From a checkpoint of a small transformer trained on Wikipedia.
Architecture: LayerNorm before each block, learned positions, biases, tied embeddings, capped logits.
Training: a variant of Adam for these matrices, 13837 steps.
Each number is 500 + 50 x the weight over its row's rms, rounded and kept within 0 to 999. Layers, rows and columns count from 0. Numbers have three digits each. The size before them is the row's rms in percent of the matrix's.

# layer 2 attention key, 768x768, rms 0.0321, rows 184-192, columns 576-671
082:558518496565546474466481519540438547463493527529438517549424486503555480539547454376425358509472540451466517572411421460439687530485531441486479540621559464378475542589494462441566518561464436491465527605515499550490484560421529519496541510594551431445503485472409400544435511519497492625
087:416459493524435477520502534526504522526455560577546479496513509537469518501482524441413479517492376563529556476560501551471542485527513579466460458464441524482502555559559497513512529454563464412463451425435459546488442460519521501406486434577388537438544512534513476532535547523503568581
086:475594442486481484454529553496668485433526660540455441525499447503493489517478492571508493535486530522417334523529497527504463424554502545565491498564444535435428531565462527473557506536506572499538493504542460534554494534544456490435474519633433646563316528553517487481498326451522480436
085:584550517424501476514416449458518464405496482436407478498465479496534566518502457626577545468459524553480531521599537534528437491545409612447505475507441544580506466537495471479525462399492517486537541496522544586400483537620465461443463503407464485558587592481550581446458542589498474492
091:558532490379522461478538498552540595372445563505446457496499462451502443445510471540519535512577549452530407576408485463485549439507504485472545521593548525545392575617469519429491504499596573478531432554513582463595497514474454446506505486582600591585415411403400494548424439493484441430
097:451512533544440504501508560515595425629507373493486489480535377483491556502491564633610529501505488423543416387509472469503369447506544460395537530524521515581521510522460458451484467464496492521447601530508511490531473509531527576502519534550570554578439566539509513499555416467486545452
086:542500584410564492454583539517420491506456620532574466483401471550503485436482538388446406422497427518509523491507544460452652647445460515474490494525563549600546413454497497503492482457504525417452500472462467409538530479533566476496481564547456540390439500514523485457505456469486455519
085:537469494419569463517464533454495553588522582488481505543506510517478497539505524496500387536387444490463467592475432525479549502497413613503510504510493579466503581513477425534564505541570559477438488514502443569497459563561550463487467545465422508373444506511494521583506544488562399528
077:419461471549425497452481498425421490480487454565528424548505464495503519537489439520474537491617526485567500504484534592387477504442489507521511579580407524493429535518476561388486564446550483453506460456534495446523488466436501654530508557521549559415455484548471490557492573557511538506
# layer 2 attention query, 768x768, rms 0.0336, rows 185-192, columns 576-671
086:460519543524473434504427483522468536489451501608437511431541554508531603458398534446517471486489498474539490499573530503533525533503450479462407547465484536490506453442441469499433401538511448498484473539488463470478598560572477517480474522534550541518484543500533543484582489542524452467
078:516492477542450560493554506568496513479488504493581505513562527464523462493527489448432456521552519501415487485508587475570558576471438538483535501557505520494518511384549512493516492505574419488489544471540447489377422493564515495503439599500453449453505528561509571500519516475391514532
084:556553500474550524530547437524505509603601438481589587507539428453435503481559501531441509474503491554440502411471461430476507544457457395485591509504600530597509466500518552531540602357416570508531589459472458543578458467532481559572466493464517498486485620532459430430549547496441531504
089:472428513566448563504474562566523480496497552457532578469560401517439413565527504469466523460488511524459454572560522432427502597615529432548535525553453463509433457528485529574591527542501497448464591537549552435446486454482505509473392581515594530500493469477518435377441522504478502587
084:486554470501473573469596540484588505509519504534433520502517514549468489535474532489497545584540431581481454513463481453547531503470540509557386506497524529456463404533543451525612562475503521469409432532426469410527540508466471507478507575541448505523427523568419566507619470550531461573
081:501535520472435453523546473481492497439494558436475437547479460465476660510458461530446470474605402484474467464482458532496544568441485537458440466492590494549576556454465520544490488507449482514439433503534397587487559473533425520487582501498547478462533502468447532526469528500462509556
083:558549483554452443499477473557513484432592540483474500454479518503501517485516430480381535505601420421513493360586482483493478467519544463451515462539575463476490408486495494383471542486513480496498609559556507514451528550485444556556500488474487489486515543480471515472580488466443489551
075:557412596425513519477567453498500528491456525477476509486469552587517496489467490518556519533465483439482499513540592461472491489427574509498582455556435452486603557469495531521524456474568512464469513595516504562467470570506471451503466528479543495485532526536433531443580525493416510479
# layer 2 attention value, 768x768, rms 0.0339, rows 128-191, columns 576-671
083:498434513500499475588410493499551515502509502436524531450480525437443321562547569506518534544502538504443482481505470559473518536503436462497480514424484506467547536376519492460508577437479523568553515629458481485476546506495473487463508439502496555435499481476466437523510457488525480548
080:425567516500490457495520508512500481486434494543439573581457537527486443380577551479454471501501478566485434489375542512486488609580535525475475507376421516561523504578453515459443469508499374469464543544523531545579541444534518398582376588519455428525431529495526529537462455452521539479
093:526541449508486503537489487541475435576505468530522522484591619588402529508508475510525533555449513430557458432536399524496542450501525564519438453444490498482460524466466531506607486657586546512446601477539567406483491475493536540609470497548533456544498521479526502524537530510463482510
089:589440517492539513530531465442495519511565487518473552558501480466517487498476447517552531542562482487485517521491597472437503495499542495533420434522484575603512510462549469544491515494563459574600450408544548523487451446448411484486475424499458523489464501424442509514521439505403507563
105:524455486499528574462404498469478495475452462453488520525527425531555485551550502485580510491476621533492512553543445587459531461496525532501442465531478552519522506521549485471540510465494399573464479544509588455431507472589518437474461492540519475487469371498639399498560472513576513431
087:415436509543531540560569469468488556425677469505519583463584487453553498443493493541500525430485445462552473481457514534391481532486557497498447552511454521512492498541500561452479511443518474506512452429434570612560504493473525490518535543490462460448490405484451522597510491471457499516
098:520434491503438465456421468561509486438479493509525527508586539599436488574590467514497520485524615489583533447535547452438525478554418564409430476534536543557542395514415538497540446434537524495474420506509497507449511427425513421498502554471430442462503543508553525555575487473538559444
095:630414475457546498544516521551523501456559469501575449474487517558552462552468515481514455442507534497404504505508499541508456513488426493545491541472419473505539511426559524486501453519451532458554497365515526551416457465482464457578542492549495529525497449512506522464558545499501459562
102:472583519495459620494465427496516450486543500480468441526446464424495509570576525542509556546448435455433530578538481502364472530550527521523504514487463459433390595529553414587450495549486477548497569572442503525432513508500549576463505375502533585516534481466521427420490516544564439538
096:538470607565444529498487389530478553508568546431526456541427467469530493471502542499498475545494457569457529511507490406415530520487514476435480513503530589491560494476504303459538473459505515547462527529482472634478532478459492448423472551521489582545545524429487570530543537510468498491
085:598546598439530520387503463429480532517436518546572512490583473513423517452492558489452534559592540529491470501507481567599518455563445578469470509476542503477490529493698485435624424520455562610417395514523517423502502513536491507498444537552407523471440461528634513593519531433530565531
097:507531557541437454538495437555492460475477513450493475513434404470519543463550477515535511519444509506528503509536528511498466557509516509494504492539548455471500597489558433353451428413480551482424460541537432596455479516558588483487459485506444511514498484487552501568490522542495469467
119:548511370436550526574504551474508457475517466555601490567478660565575484494489494498518497464569501433530490476466480507454494505501466453539532613466541472525488435503486515578502409516510558452579424479525539559435637474543391504504501525501531475506482495613397543464506484497516442587
105:497469419470478482595508459492498476489448504562443466488404521528494524540497465500544506528500506487425501461477485547541526502502552413523562566530456524512472388503368574504427540442535455424499474439541519566463451440476437560541610431514524602491481498541510515457545514446501499622
079:501527391431495451483434434554473597472454528593600537529506472500567497589582594505539484547497527471442487551476569537500522521587515446482565587494494459500439449509551528440517453507437507531532486564518493544488531559547437523493537471530506530558523446429524454423550505520593462460
097:358472542484484443396547379507533522504564547527372428514446468544440532447449492500511461462454511515533518503441495409493494490465402483346438572523580455474449483481493531495516491482547553503467487390537454509498449476476559438413501487480473506518524551357466559534478505517435477482
090:526578416467486492507552441518495520470480497415512451468479526505584551539467477535523449502470519430478521441471437499492538522523446448470565477514490438518577499474469579470316403501387551464540465453456487527471487574498517640560636554468438609496502538519498465526600610463423569499
092:514477566517553573491388438602496515479511446444522510556436340422559510487461527529549525463531469535490507569554539575515481455567456597462524487505485481482470544526566381415487481473537467524443452458531510523383515620619609451459599513526494547470533444547499440525443455462558528546
087:580510509460496510394464501429518479497525508564465510529491492532417593437560436525457488468514495487493474515515626484513494512442427539526583470471563533515478417410375432508535563456509435554399474552557480556499463536518571446517490470476497538547504609435537566424512473519432522615
089:467502556529542549494577531525461553475438526514530438542501430493464494460487490547487485549557543423554532452486478418642537487461448488505464489494531548511479514534506536553442497544526471433467547481534549503518420424506423450522516519450388499565490430473440501438546471485415531556
092:478549544522518567439481554511503550482580510505507483469492438519547557528445508533554477550526407586520584514503471530438493493404517496488539481512468588522500610521529520529584440524439434595420593489562486500428442505464472472447499433542622570518509477422525524459490482519445524446
085:538498556462519461475584505611475575523556513488504463448464456473579508464443428475529530456425477483468469473515464501509452455466498501463527490503535472580432529440562527509490428481462543403586453429561408451503395496500480474494549377469529564522590505602384511445537470431462504494
090:473508463573486555510520465502421404454486525538460484517574524455415471441505541504536470524548672466530517494378451600463532515493563540508516480538454538479458625555532539514531486533482431490486562532535521593563490534505535480468438521479491484529476469451561505427407493529572462443
104:394565347461434541479543495423493519527464528520642605482518556479488451579545513533506568546551461595450511541440565457456525445550486485577563414511459505445520457547485517623464576494418497503521462523509467594549492512495448469486484410500514536521490502520509452435522564526509462477
104:529464637463454632484482439543501543471517525477440531491606515608505441604489430463497493531549637579524525459570441490384493439446537505522467529482526578435435565505579448503609467510524447473485574524448501417565398428415519423561488502471499456499467477462519488515602505535437545510
090:499534402431456545486511588377548457499475480518601524461598540551443464521572517525516497460528571553447493477466546430506537442482470502509525407478472531414475365569545557555507618461497503410478511541584535599453600499462376573481508534431549519486408579510569524454517511473595586451
084:429502552537360578502503471507476473448450499514488440524527466489410489486529461446508519486470530477548490464465435419412496461553498498483468499532478485487498413514477486507595465563457531566492491525493566484541508490434410548529459538535394456523490620352542530481499511473472451454
085:612522463479448413539585513479514584526555495573673480554452542537435511606510432483528562442496471557453561506474542562500525463435412423575538527499430482504499440404508517514523596516529510523495482594521466566518484497458429509479387502451466533476505553517494477477605485475495481502
086:479481498478493399447578517488522521488516544507486392518584512466514557542552470526518461519484491576484518470532383550562521479405547592568572476478439502524487454457518553499443604573519566504569519441462449515471430459555480563488562464490480490529543380486578587469578443517411481528
118:426598531510545533427531479469479507510445493509503543539392448505438561401443548510511477502541430450503477571477490507590500460533495613534495463496495473543550495569535361453450516518461492517442498543499504502467497550624537515486477524490506512520495456437511478503426465475456526407
088:507424558511619564466411568618500459487511475434423506553535404527473588443544525423398490514513557483567504457484513488463454483579553523457504487512518524541475458574442456509428289564510429508426479488497563486456430548537546539504489576536452463465424569481489477484508500484477525484
092:500355514514548572485436413510527555530479461422428493460571470475598540593516521481490446510413520398614456513487566554448519535468450496482484631512482476561473399524561566463428484451545464513414584550466608514490454467557584479538583518473592472485502625526569475426484491535566491612
103:494538482571447483441482486456542482476467473490558584504598662519520482566585534540525528508492593626560480531416525452495545477513513453520481441451531482510503512477506495448517535461500560416562491546475534468479555457487475440471490514533480466501499548527510435476582485511527465482
091:442476480464541588559502489424526520519433469531502470495500547453523507398416478483474440527570501533458505415459384514593545535490605576575498474453467500457464465527564533555443638552511550423469579500585577529591559528535470474538469494497480521510487427541446550555390507515540524533
090:424499551444527502550471474517519622490576442554493514516408410453569548423471543463431467503524417515562495436537417547486489493520435541542523526493491538586488448546451521449532390510502432532491486485552530530504460533458589410417562456500538484477496462545417473509450459488515481445
082:496569424529475535498549525409434494492416455499601435530565542496400473467458547505461527472524460644514485496489525479568440590539479487559548474417487467482532475436502428472484444449502477416434564524561531685455571492620443466543391537502456450514487604474560556425405520473498442404
087:465540555529498485486516561454466549492464506482423450530547539501453515524473479461504506530558504475523448486526490447469480481524536456528482533581510524511512448600544410482439480445496425562376560508483555493537538541550434493466462558458490415478447561485525536554483523410485483501
102:533362394532507449491486449519512502444505502577360374511400455493413622399510472485434458451453512377512500481509498550605543491520578509453468472501487474443507401446473574560382565523584485492514485547502536528581431499535500682495564556477524473501526571460469490427507482552514421499
095:525569477465454434453522445441503493562476504597559484457613438530451534526598465540489513553510510516511515496504527589517529442476463454543460476494527431459537488475600508569514544458449544518564430638392431528427490564518528557482522532510486517493522532498546537534569510514530517455
094:426543517475428505497528480489527383543569464496425488525475459521493485502529472471517566485513468565496474444551443520438487540507502431494551532485482513542528420513563404451462527638561430481431573535515306544551476464522615610473520457486439568527490523467484507426551570506479550503
108:575525456534496603499424449518523468476449514472491647546579532483467446449556473540467484458529456540622503559466505461407539488569458538513549407414515501513509472582487478473583467480567384494453514542500574582516557469542464526428455505484516460505469577446581458553508457526567548433
089:483541399440487510512521445533513510550492493535372528480516496463609494498483445433510554472477515505465504478568480658510456548527587618565539418505443508506466521438544593536531487602489521425501452522465534430401430474418537582547557458527559525480473521523488475476486555522548484472
098:487490470527583513572530580490520491433442480520441411467497483467546414540506446484468456456547564505557472437485463475555451485463595516558484548558515571463529497496491555551387497453560476436488454418481529532562513481536417453475516469512533450444495392589466551443474459465460482533
083:446526482460493407441545558444544502491486455510449443524592402567452615338539518452431495476545551527564550402381451436571559472423482497473503493504570528523519451542465612515452551486497536514501467542486499520514476476529482485484480550575498524461538448544500528529512492470497514554
080:556416533529584446560455529530473658450587455502542535467476470488636439535559539527538493533541443468432489478526521417483506493456453508530395577514579562504513585429600520503449459382518469444616541391542448566435491553427436478553511441458532534490505480547486523472500514546417547539
094:609387505493494415469472491449524478560513531454454472478424458483490492452536530522520494542400562452497515469535460521572536525506570554510544486526590517451444500488524511424530551488517438401490477385573554539476414485481460537508535520531540533505508510478451533548543539404494568489
110:456528388419463413590502550457507509533514499558465497487488470551508601498559519485532561452503493371479481458484505558543478504514529462479539508506488446535534391545409602587454478520464548466547512459482525527540502557542539606487550466536500498474506519547481504526409497515529455599
082:459522512479413456488532500550545512489506532345512487547466560534506443605512486487564476540483485640353447498514540524488552525545578486516611463525455446542507541466551463470526514385524527449501494437418391533473427563478529550453506449456524484499515533484472499407526501495382550433
098:660404503542594511510439538572540524497523521458484420522563443412455512402496415466487462483478529353542474518489504532556457545476488661479452413521434465531450511436513625495508383483516464548532504376528648415484408490540586572466533487519496451434474512525568538438512517551514491515
103:540539479558561520500415414576482500523445516435419434488540420493514464558483497507440502507478485374558527484507497529442480423558575466479360616531475574457476551439591480493537454502533426558506504518489543481550522414476526539476549518552541459516473507532528478534489478558549432532
096:448498525512475458465591496480529512517596518569488581484547469488455636452487416518505431492482434547499472527479521551574472458425441494446524429487504476511516449459431568468488596539461523451500569505452505479430453483493494609503486525524585530477560519514546430568460456482468512562
082:481466408489433588525550492462565503548460506488487418477520535565421618499552478450517499538556623530500490495507429521440540441422500556487452394407461434519451433458450499486471556489448562483420564522522503594468564460574551537545466507473466577555474481400570454450519535420392526423
091:483506479445547481560559493566504509547562461451438530435484535457619525488500508480512464454475476455386485517567547524485513522504478542499478622456451484497530591425552598462478544452484461453598476500509461482451460533411526457523562458486559503427467438527467488480401506587517465498
092:457465584510472419423499482534496602527567539478510532517525458486394480513589535520492524448455405490501496479496501384433497477510513544439446559517555463492492537399550464469485492475584446482560493536551389459515531514482525460511513552503439517538490436532571473498429488528458460398
088:528531460511451496473557367515501454502550478469475455547379516455523541523463409510482539542449459408387537632468649467481499516507486511506556505476511397517470552532517511520474555536507531500477448576609451540471446455470488537538412536521486472546574571428471486472418509488467482454
094:396420478438559430492545547553493576518588504466510452527402519514631488522454484495531476460466390542493425504508508389537494448476509573486550577455553452511528525483515600494415510468534501423587439481446481474539492552438485460502538487466614557451485449522482542570522498530558476567
103:469546520427549566533563568513503596470517504440625441506529529498571395507470520520531498524564437493424486490438453441518445494480515507556578565550488531479575573526626463550427472570454513489494520496470469500546439552490452416497509477478493521538509369524490542442427529518507470484
099:479463553533546470496473544534528543503467486452484392522544441516565422609477541459497518535504530472520502518493466480423536530531525399446513617601504537449514542484589412463509477499470445464605488450501535494491528462502452490517547428488473537488497471473489521478484485608528448542
099:477526526505523547488465484491503550503547528434557627494502520423492443495513463529482515529523380590462468588472552388491507467495488516506471511404474498492424568517502492474471586499505485533488556536447479496534579585463537468437429566537432456470435586448473435523539476500556462397
095:556490446510599434486447493551536528486545450465601526505570500486611448509475516502568516473516452540449558517510520520455485465567486494560462537527510525501548630508649503445516539461485504490595439531520433532463548523524501399461500521533522537488505512540536444503502470542604522474
099:460586493493470579453530491516505507467523457451567491508578444423535514539591483586519543486497582526509499552512513523614471428485501511493438458536498578454498529494634467480420582486553578592520500476461445382343513549533494492519579456555565601469519433449609494420494454498555515488
088:490454556452569442502489480544490547480534548452571526451467388494585556533482538509528492496518449472468529453439574580581485505525469571445487579539494464487516554445515555429476468440503496508572481525501400532477504567497519533482547434525548543462513506492480529446526499494436440470
076:527489499528602527481528489522513490485532476497438530524583528542579418513435543487473507581491530542484453486549374465463490394477409396558458451501484523480604526570568491438444430499492538511541486447472624409493460517475444553607544468480516551465502362501437527524601556515507459540
096:536594479450532420535586572600513530472525498506602526489476506497648414579490523506515508491484433477518469527474570439449473539535501441464493566540521545601614455490474528530469457439444594422636385438527436529494516426410420520473443495441485525524560522546438559492549553538483540575
# layer 2 attention output (transposed), 768x768, rms 0.0266, rows 128-191, columns 576-671
085:419493527479496507489589462535563484511403438523478451496472498572603517450553572539593517514378524551529547501486475516503512462496417591477411475497496473361538564483567446462524452472406484430500472456608518451524563508419464437473444598498451384579405507555540509473425558512430518457
083:529450470533547490536409570422427536484488502498469501434500464403487534541500389513557573527461485415507467363548472569502434487540549456468490543581469495442417520501475591486493563662503465524495495526460457504501475554472563440470563479519466511469586513547530493495562559519503490482
096:522498545495519434497545411535535483459527597446487508555496391549556574553507523520490525450499520398451467502414620502468455534496451482440548482627525523598564485493445500528503502545489485559581545505502421510501465455446476561533505471445466517409565489499487588508449511504509464546
087:442481478542484531565491582452397448492484476611552460464506587480546485478517466518354348536483545507511458573402499555534533463463485467560611578411520435480504496517450502513470524506546541509450468586488516499547470548570577550520522446513541617469549492517452385461503460402577535424
106:451399567502444433520472528526535463614477537543487370486516521470638511488507553469540504579486519481602570426459482476477493552487583561493530492473483535477549482512449529476410479518548534456534554537500565557474588518505491470455491529523443485538485558460507558601523438517517539476
080:472443586393506457458556462438555474564524463445442481509426653516548499489559571521560514479420482545484564357579541510553456448535471549550474468508467456447504579425526537535585512519393544560425547549537494450497564513387491376451485577466405447557487567575598489456513592571522441500
098:433481495459485582526469436480549484540511508538446434597431495537653542485538528463589550545441487461498495436449488568450531475501536449577557553448463478465488590514569512418501447609512445563530504536515527615537478491535473477511495428600518486482524538544555484541415487542542378456
099:434574580495491542376551487519563426457521541521489535551568574584565505450537608460524444382555485498534571495535535396449556471593472592509469432505492485510521513462473412511533480491474510521414508557614451415492567460460489522482449572495486416599440547508485512484437479445464538534
103:498479536504504355620511539485479549493413391480545472376520475515456496506466488536533455569521507525529469541467489531516487539453448495435517478532586539494537507511565487482433503446498556342533538414499590499469544503537500551473512539452522475420497520476474521586553558496514529529
098:406451438535497537552365678465458470498551407575512503404460504432500483586536498476464452499512535550563613546495409577553512467469518490530459439376460478423482494478531574484444548509566526422547466551532507459530518547586496541451563436541545521507436464525480466487518502472512505462
078:464461521569405468499473481586496409554488585506484529542494465514533492555551563432529485497498528504578513569410543422498602549528589515543506458552415471508577462510485467460469454538509534431540513518513482454533587499464533489526512496486481405602416500520475508447400368516507493508
097:518506519508488517548364585486504565536465432453487515444502588393392491510433485510438513543458531527542544456625481518523465485574488530465448477415499541480521453463541558534488516474524503425494518483501456401521609486545462496451471578479534447448467527480486489509578563466544522528
116:544581506443524489496600392483529555456527652494375532440516516672482559485616532534583495472478510529485562417454450520455536491525481530432515452549564428489489605434565480454535465486459431525466440477456513480463401475414549492475528551497527499635507496528532467503409520522398388539
102:510618509517556523447644442464507465436499584494535546454510609547431458431533478512424429448477472516524468389565486502473516378534414582471488464527487524453486644467516410471519516415491531512439473452484429436476430520500509439504490566413541575577473444454410431476496526426392555470
083:445539521506494519499504558489493453477483469466487494410551592471424510485442477446580460539482507534567609487645423554478491502549461553513393445418452518456510594480524487448451483443491496456433459406481501466528528474488514474461448543522532447562405505457462452481537479510482564495
094:536506441512465570559442543421439450470480407509545537486474511388451525543511500522438508512490514520522515487558495563556523451535481521522497452414429554427504542518460508473481517520511488522497455483509402477560509507554467496501482465428583553483533495522544442474551525405517562490
086:470482495546507466488384481526581585512549557525506504535520574564444478469528471458397452433540466474528511540462561541559506518542566513537434511536556502497470457430542489424595505473512433491472454542485429466401468507456461517435515501515544434542509532507445461447393428539413383525
097:494433519541440475582476546493448450587460489483537451419561561405450484501504480466511479638452528543573556480479521470535503550520634539475465430452468567474548473477481531541422478492498547380485543512531589487442591487527536497476497553476492387567432524454449454515561487518550564443
086:456460504586476514563497511470403422448459527522580525508514461417476457499571448552421476529463524510514446529398476574465552425440522473503500518491436506439508618549536545508494507517509498441561514495514505435584521493558532506576553460462543540454497500514518465477505576425486588479
088:599476484515508502467375465456464509545603525530487489567488462446507510479434477447459557444552504517491443470505534489549411497510605447541560509524448510527469416500444534562511541536541492621523523558409431534482484562559542516565558444472551551524544487588475410530546399454493496465
092:429486535555486454470456605504459448494522411539569496457563545419471420530462493437345450507535482473553457607567531400529506547515546501569495454465482517562536393512425513529457559448587549449534565564443510427527526494585506604515512461517472507452474535450497539501560463462573620487
085:541574569427501507407529563459543442524567412490554537562542534543454461492496562542457469485599527506449521574529557394444508531544439516536493475531541502614515436528423423602512510448507569585441511521495521421502523412493474557541450585503516478547390566427515480505528436468535611599
087:509412521506540423490468448443525587619512467404489470470462434464456551518425515522612553515462468481448488515608545469537360520550506457487504437559518554518508414583484521543462495520475546537531539497473526590473534514487528542504549547459412467433578543566508549602587512548520510539
106:525506521423499559527489549520466567450499487446493460512554520481468469475450504514523473565495471527424489605492457569498510521426539448491495578476577502529433503536577542483518456460469540538502473444390569490478406465541516565502431469573518533510518475536496500520536467519555485495
106:422476522469479420467500581515527457533536460569506436543486466553666519517505586446473499470530495439515410552465512457476513569448385497534527507552503502606525399537401483487483543546521538505553505577560549578503566497475438565463462455558488531433506531478530534514442448452563536536
090:520496520501550559463567423521539583489531662485444455605532484536520465428526552503536530482460437448456504498511485511418558491494557477462537548493544484466493553496528471475497426501515479588528541500344525493498382489531508519455579518547459542510481448554490545616447456525427430456
086:555480458522497453549499484461417567543547506465547523489446430459520541582416457479467526511551544408502445534487487531501457564455514417465652557526469479598478509554512594505427506521499528553526519504428497648479447538474520528506485450483536575325674443507486506478533510547540429535
085:425563518463508628408542503503587448413504505458434515518549484562516488476527611516494451497494466529546552578558504503500598426454463489522448509433494441436491563530527498470582431452410507538431487458509509454531519446486506514483536497554535477556392579558535469498437503556454467523
085:509525509462562544385526394527589483532517573419484523620495506515474435469447572525477607438499449407507477492502581406483518524563530497474409546589511477515513464506433443522568491455474436540523504474377469456445489485503512532526486512466510497547453574476471522526414482501473519506
117:497407506555458525570389561486409508496508476473526551447557475379384486544446405507450483611487485535545546549453520511530492524503639471498492509478461532500468438520497622550476531520542500431532562495430522456460522521542555493542548496494500456493495484487506418452590474474554577479
089:595491465612476415535485431529500578513476634548463488481494497441518507498452385444453510495516460451534445436509522456528518537559539456476563436540486514579496450438473581473483549515562501524539575543541464554459526507532482506505535493413481570480603463497466556499525483510499435461
091:402543511533447421547578537508487400529431472579476363389470523494540446431575507479535410537470510530577515396571487492544504480521460525453402378479480585440550616458431470476515445489522514368513479534537549474528572425491448457443510532445457485486429496453488478498496607532449528409
103:394526472390514548484461489534490532510517536493467473525475435597543554492546539510591575521480485431443512512528481607447490548476532477540457546487484514473501560488513501444462448555459408556550447544454520513495436527470481521481467492646471447446519519504538566541398472549509370495
087:563482549478519442439525486513495515472570567427479558547467450503382502556492480469564568468437434468469479441493584426492475500562575461459456470616542543602481434515423518525529491557490482539530516446403468516435483555416532449524514546436393420591544496503498496464559433519468458524
092:500445503447488439518487552487523485520464483524415495418497614478509473554637499535510463547472477501569509389480502478496511516560529516490442418495546513451478572426485494524470550564503523432487506499592492465514556501502505414448510572426472453558460499451560521442530573548513510500
081:525476534530490486518427499471374552431571491426513512502506424447416470491453461452538516483483473478445496507559495569508483535466536447493520440469472510502426459588538584498507487561488524526502510538395491474530458504510567580505506504545503526478513454577446508589555510483468477520
090:534448490508516489506432469495411512563551536498490451521445455413503472518457459448526532530505525474454425482478456531552450556394612431461597515499470496507498460508480583529489529568533553525573467537403544586463409574531556492561569394542505597446583439516450513537543434566493473463
101:508596492488483517532605442490492487468416502470539533427487468518468531477526469519555520475466480563519572364570509498499463450561415531461447463419456554364553673470533420455494474485479504480474529414573424509519548490499512416477513525401500546503446467526470445501469550439437542476
095:498509532462531555396500447565549531568472507437536501571445446542541488491455571523512567435521496494446522637482540421498514516444527532507544592508479447453572530556573458462470442467477481490543503431468523533558518492475483517484499506561545482448480518544514540487383481533487479513
089:506566482484536433493506560477564573497425424514484488428400507500507429526538521471505503436508534446499499386650458460492533489500439590406456491549439483467437508462457528482529529443500524437536488501582542480450537517512445479405468574498543510460460470463537537528545573467461489532
106:435408438565489432661527541480381462486454441541484414428466465477571517512556452477591513576383510491452509479478470607497484559502505390501488486419488514459463513503546554467421496601520492481545486513518577525532488491534558479501497433585455503440552425528484526496473545534548449486
092:481544579497497408485574465508601433516478500487562500460563529611492526485479541564494392465494466454540514483465600365405524529562433539494453453606561555593599501505448395498495475470495539485509566515584503450529589434422471518470542546422418413475454510372493561495455487444534588567
096:569508473467535545480517527470481463566558575531492520559531545487513560427448491463495484478486507509463556452555423468497414520499552498476518437391400467561465489499457496508512519522512489584480463505484530533469464521482532497512477516517475585575515429473470413547497425483462582450
083:569507503404538565452521386471494517556569664477483507602463531425470456466414465478479578435478430413431456400593558455483469442505617498466559503544500494556501526489504519526505517536492527628537572456395431554481453534511486485504522502431491549510600512534500494551570462540463448459
082:475597465438494633400492547498577460525515467570446518577525603534570484486486595463520481440550506516487583538583474494529504481517507562564454450421484457489510469473449414464620491450503503491426437523499543452454527477529449547440499514568502454570370530507479489530482479472498571459
093:494560523534466514494534496529521377476446494554562562462530545496442555520535523523396441442532513533576505421568541477485476502585438592509459426501467564482546544487412433495534503486527576508523509536594419385542532470490476490501551470440470535480412466454431443450508464388461605506
109:546544514485560541518628383520512518454432610443491538467522529535404523445521457578539495483461439523453525454504501484462478431566509532425515448529565534458485643474589429464545518468452417485461480380501472452534439457471536456529536575359521502608484493497481456505475524490406524491
085:385558430429529570491533600507583480469449423581502543431550508542469482446553527533500465522494497501577523508524453516443545465522430572559340484435462470440464488542504466442516467467483496437491447478543502423532537454495470530429427534550533468556346495475507437494443513388513529511
094:486490524564474449555563397450501461540485527561543486524569532475558509467430481528437470580479557498613491458474615424463456521570459407551603452495491500525562450515435469577470470502527523519512609479553492532527650477472438486583544470426494487391582520479465467510501511496530527487
107:504523517528494438615634521476496477532451482575509451391494476526569591469498478488582476494526592509512559410520436500475469560481457526431606465442491465542579605454493484480432463521510560427477474507558535586522542533465525467449522514465484534461460434445458465528481450499512513464
095:526459486488501584487535408511480470473504466441542575561436477507436463492539525593464545480406463537463444475441559498496520447523463450546473526534541520413561602499551502505537458537465485532504503452485440486575462508478502391574562519419498462461534534510511562470546608535487476466
086:536482486497512447501458397482524564473582613461473501610510468519537465506497492481409523439498475404457490455492594492500483564466531459464562485584510498521530462513488467567512525477528459576594571502401438490466474451524493609518528458474504550425595497551463519548509473496434456542
093:450491567488490486491500558508579466499466418505526502469499531519475480448501541544488484507506493566538538525539505450515507513549422513497421449478543563439534483510484422481561526466499552435422492500567495436530581433485474489435463590481454402574389548487529485496564543477492626530
094:543425450477468641531479476439432513454541343452517446550469459389482535505414520462530518539481549584442567587548440558520466516447470459555510550382461563483445470555530536508478538528494553565483495444463552565510484505532481508532424413594553424497504507507493478578591504535536543511
083:571505471527490535469456575441410532455413418476499535425559421471441456562506474529468584518555514602539481576492438585579541576468442475496469550448476547418461438538520512468487474452479530426443491446492482526446512517509461569491565482519574499473461498550486486509562548499473499564
096:528543474403511618492584520515598503475420521520417496556501534520478457471597529512528496553459491628508516452482437500522567442554458523495362496446532508443468540498528448465566460507428460461488396429494499505488471477510484440454501560494493464631373522538509478430481508494440507443
104:553453572485496464426460516468462543528616471404515491556501508438458475456422494431502497469540503502419518591578505413497480511450536465509525454501509512644438401557492547576493519432535551529516542505449580509467507497540518552530477499546477462583509528507524511546595412530529547530
096:504531503419483462533525521501492534550496464522491462484488544514580590452493513450617501503498579543502543452535372513517439547488498571468500385389454488552456499453522557418431516490501546507483471551556543509512502530484516486434430538580487498495469454513508478516480451498469510477
104:471458467541488558551522520479417521459488366459544467506470504429467456511465482488539547619403537564462472615498467594566505500468488411567479552404505521418478468555554555508494463500463497470501446425460543560551436519581519490562492427551501503421548525578528590473565585526573448451
100:432516584465486553465511594540553481549463444511481457490502574561587503496478596443592489521475465547522600542540481437511528529527489560525460485456527478447583462505511435473509464502493556422472519527560591494495585513482498524446480532577460389576389517545528560498472481564527497503
101:448460535540501476476453518497500474609563510431552496509512525457423466453364534439461465501505524501504558573538511406455496564494586506501504522473484516540535472522474501550481469409484560481463571539413583507459561425548486551523470511552512451535421514452463480589591471552498577494
095:461543503501513578483496596491530483495498401517512520492538588448442447468442544485460471543511529565575571579617464451499516475520512518544408465416462480495516465482520421518511474402508525422413478506502498427501578467568464530458463537504497432555434534509469480474538542508509587490
076:469454529520474470444391552565634493574526507528494481503470598498572447513507553445369414486511460474577464541470538453584585585556523543532445528584481519515522432429461480542553553429562472515480536595541450450474556437484499518468495552552440401578475606455512496436431424493517511574
101:490582443443561617497523551487520519473511476553437497440504558578459501491536482533508446503552525545519558562501400518489513433500460494526511557413455401504423566506535457437533455466464493496398392500507541497473468494477507489464511516572603500534469452487515435466427477492476431503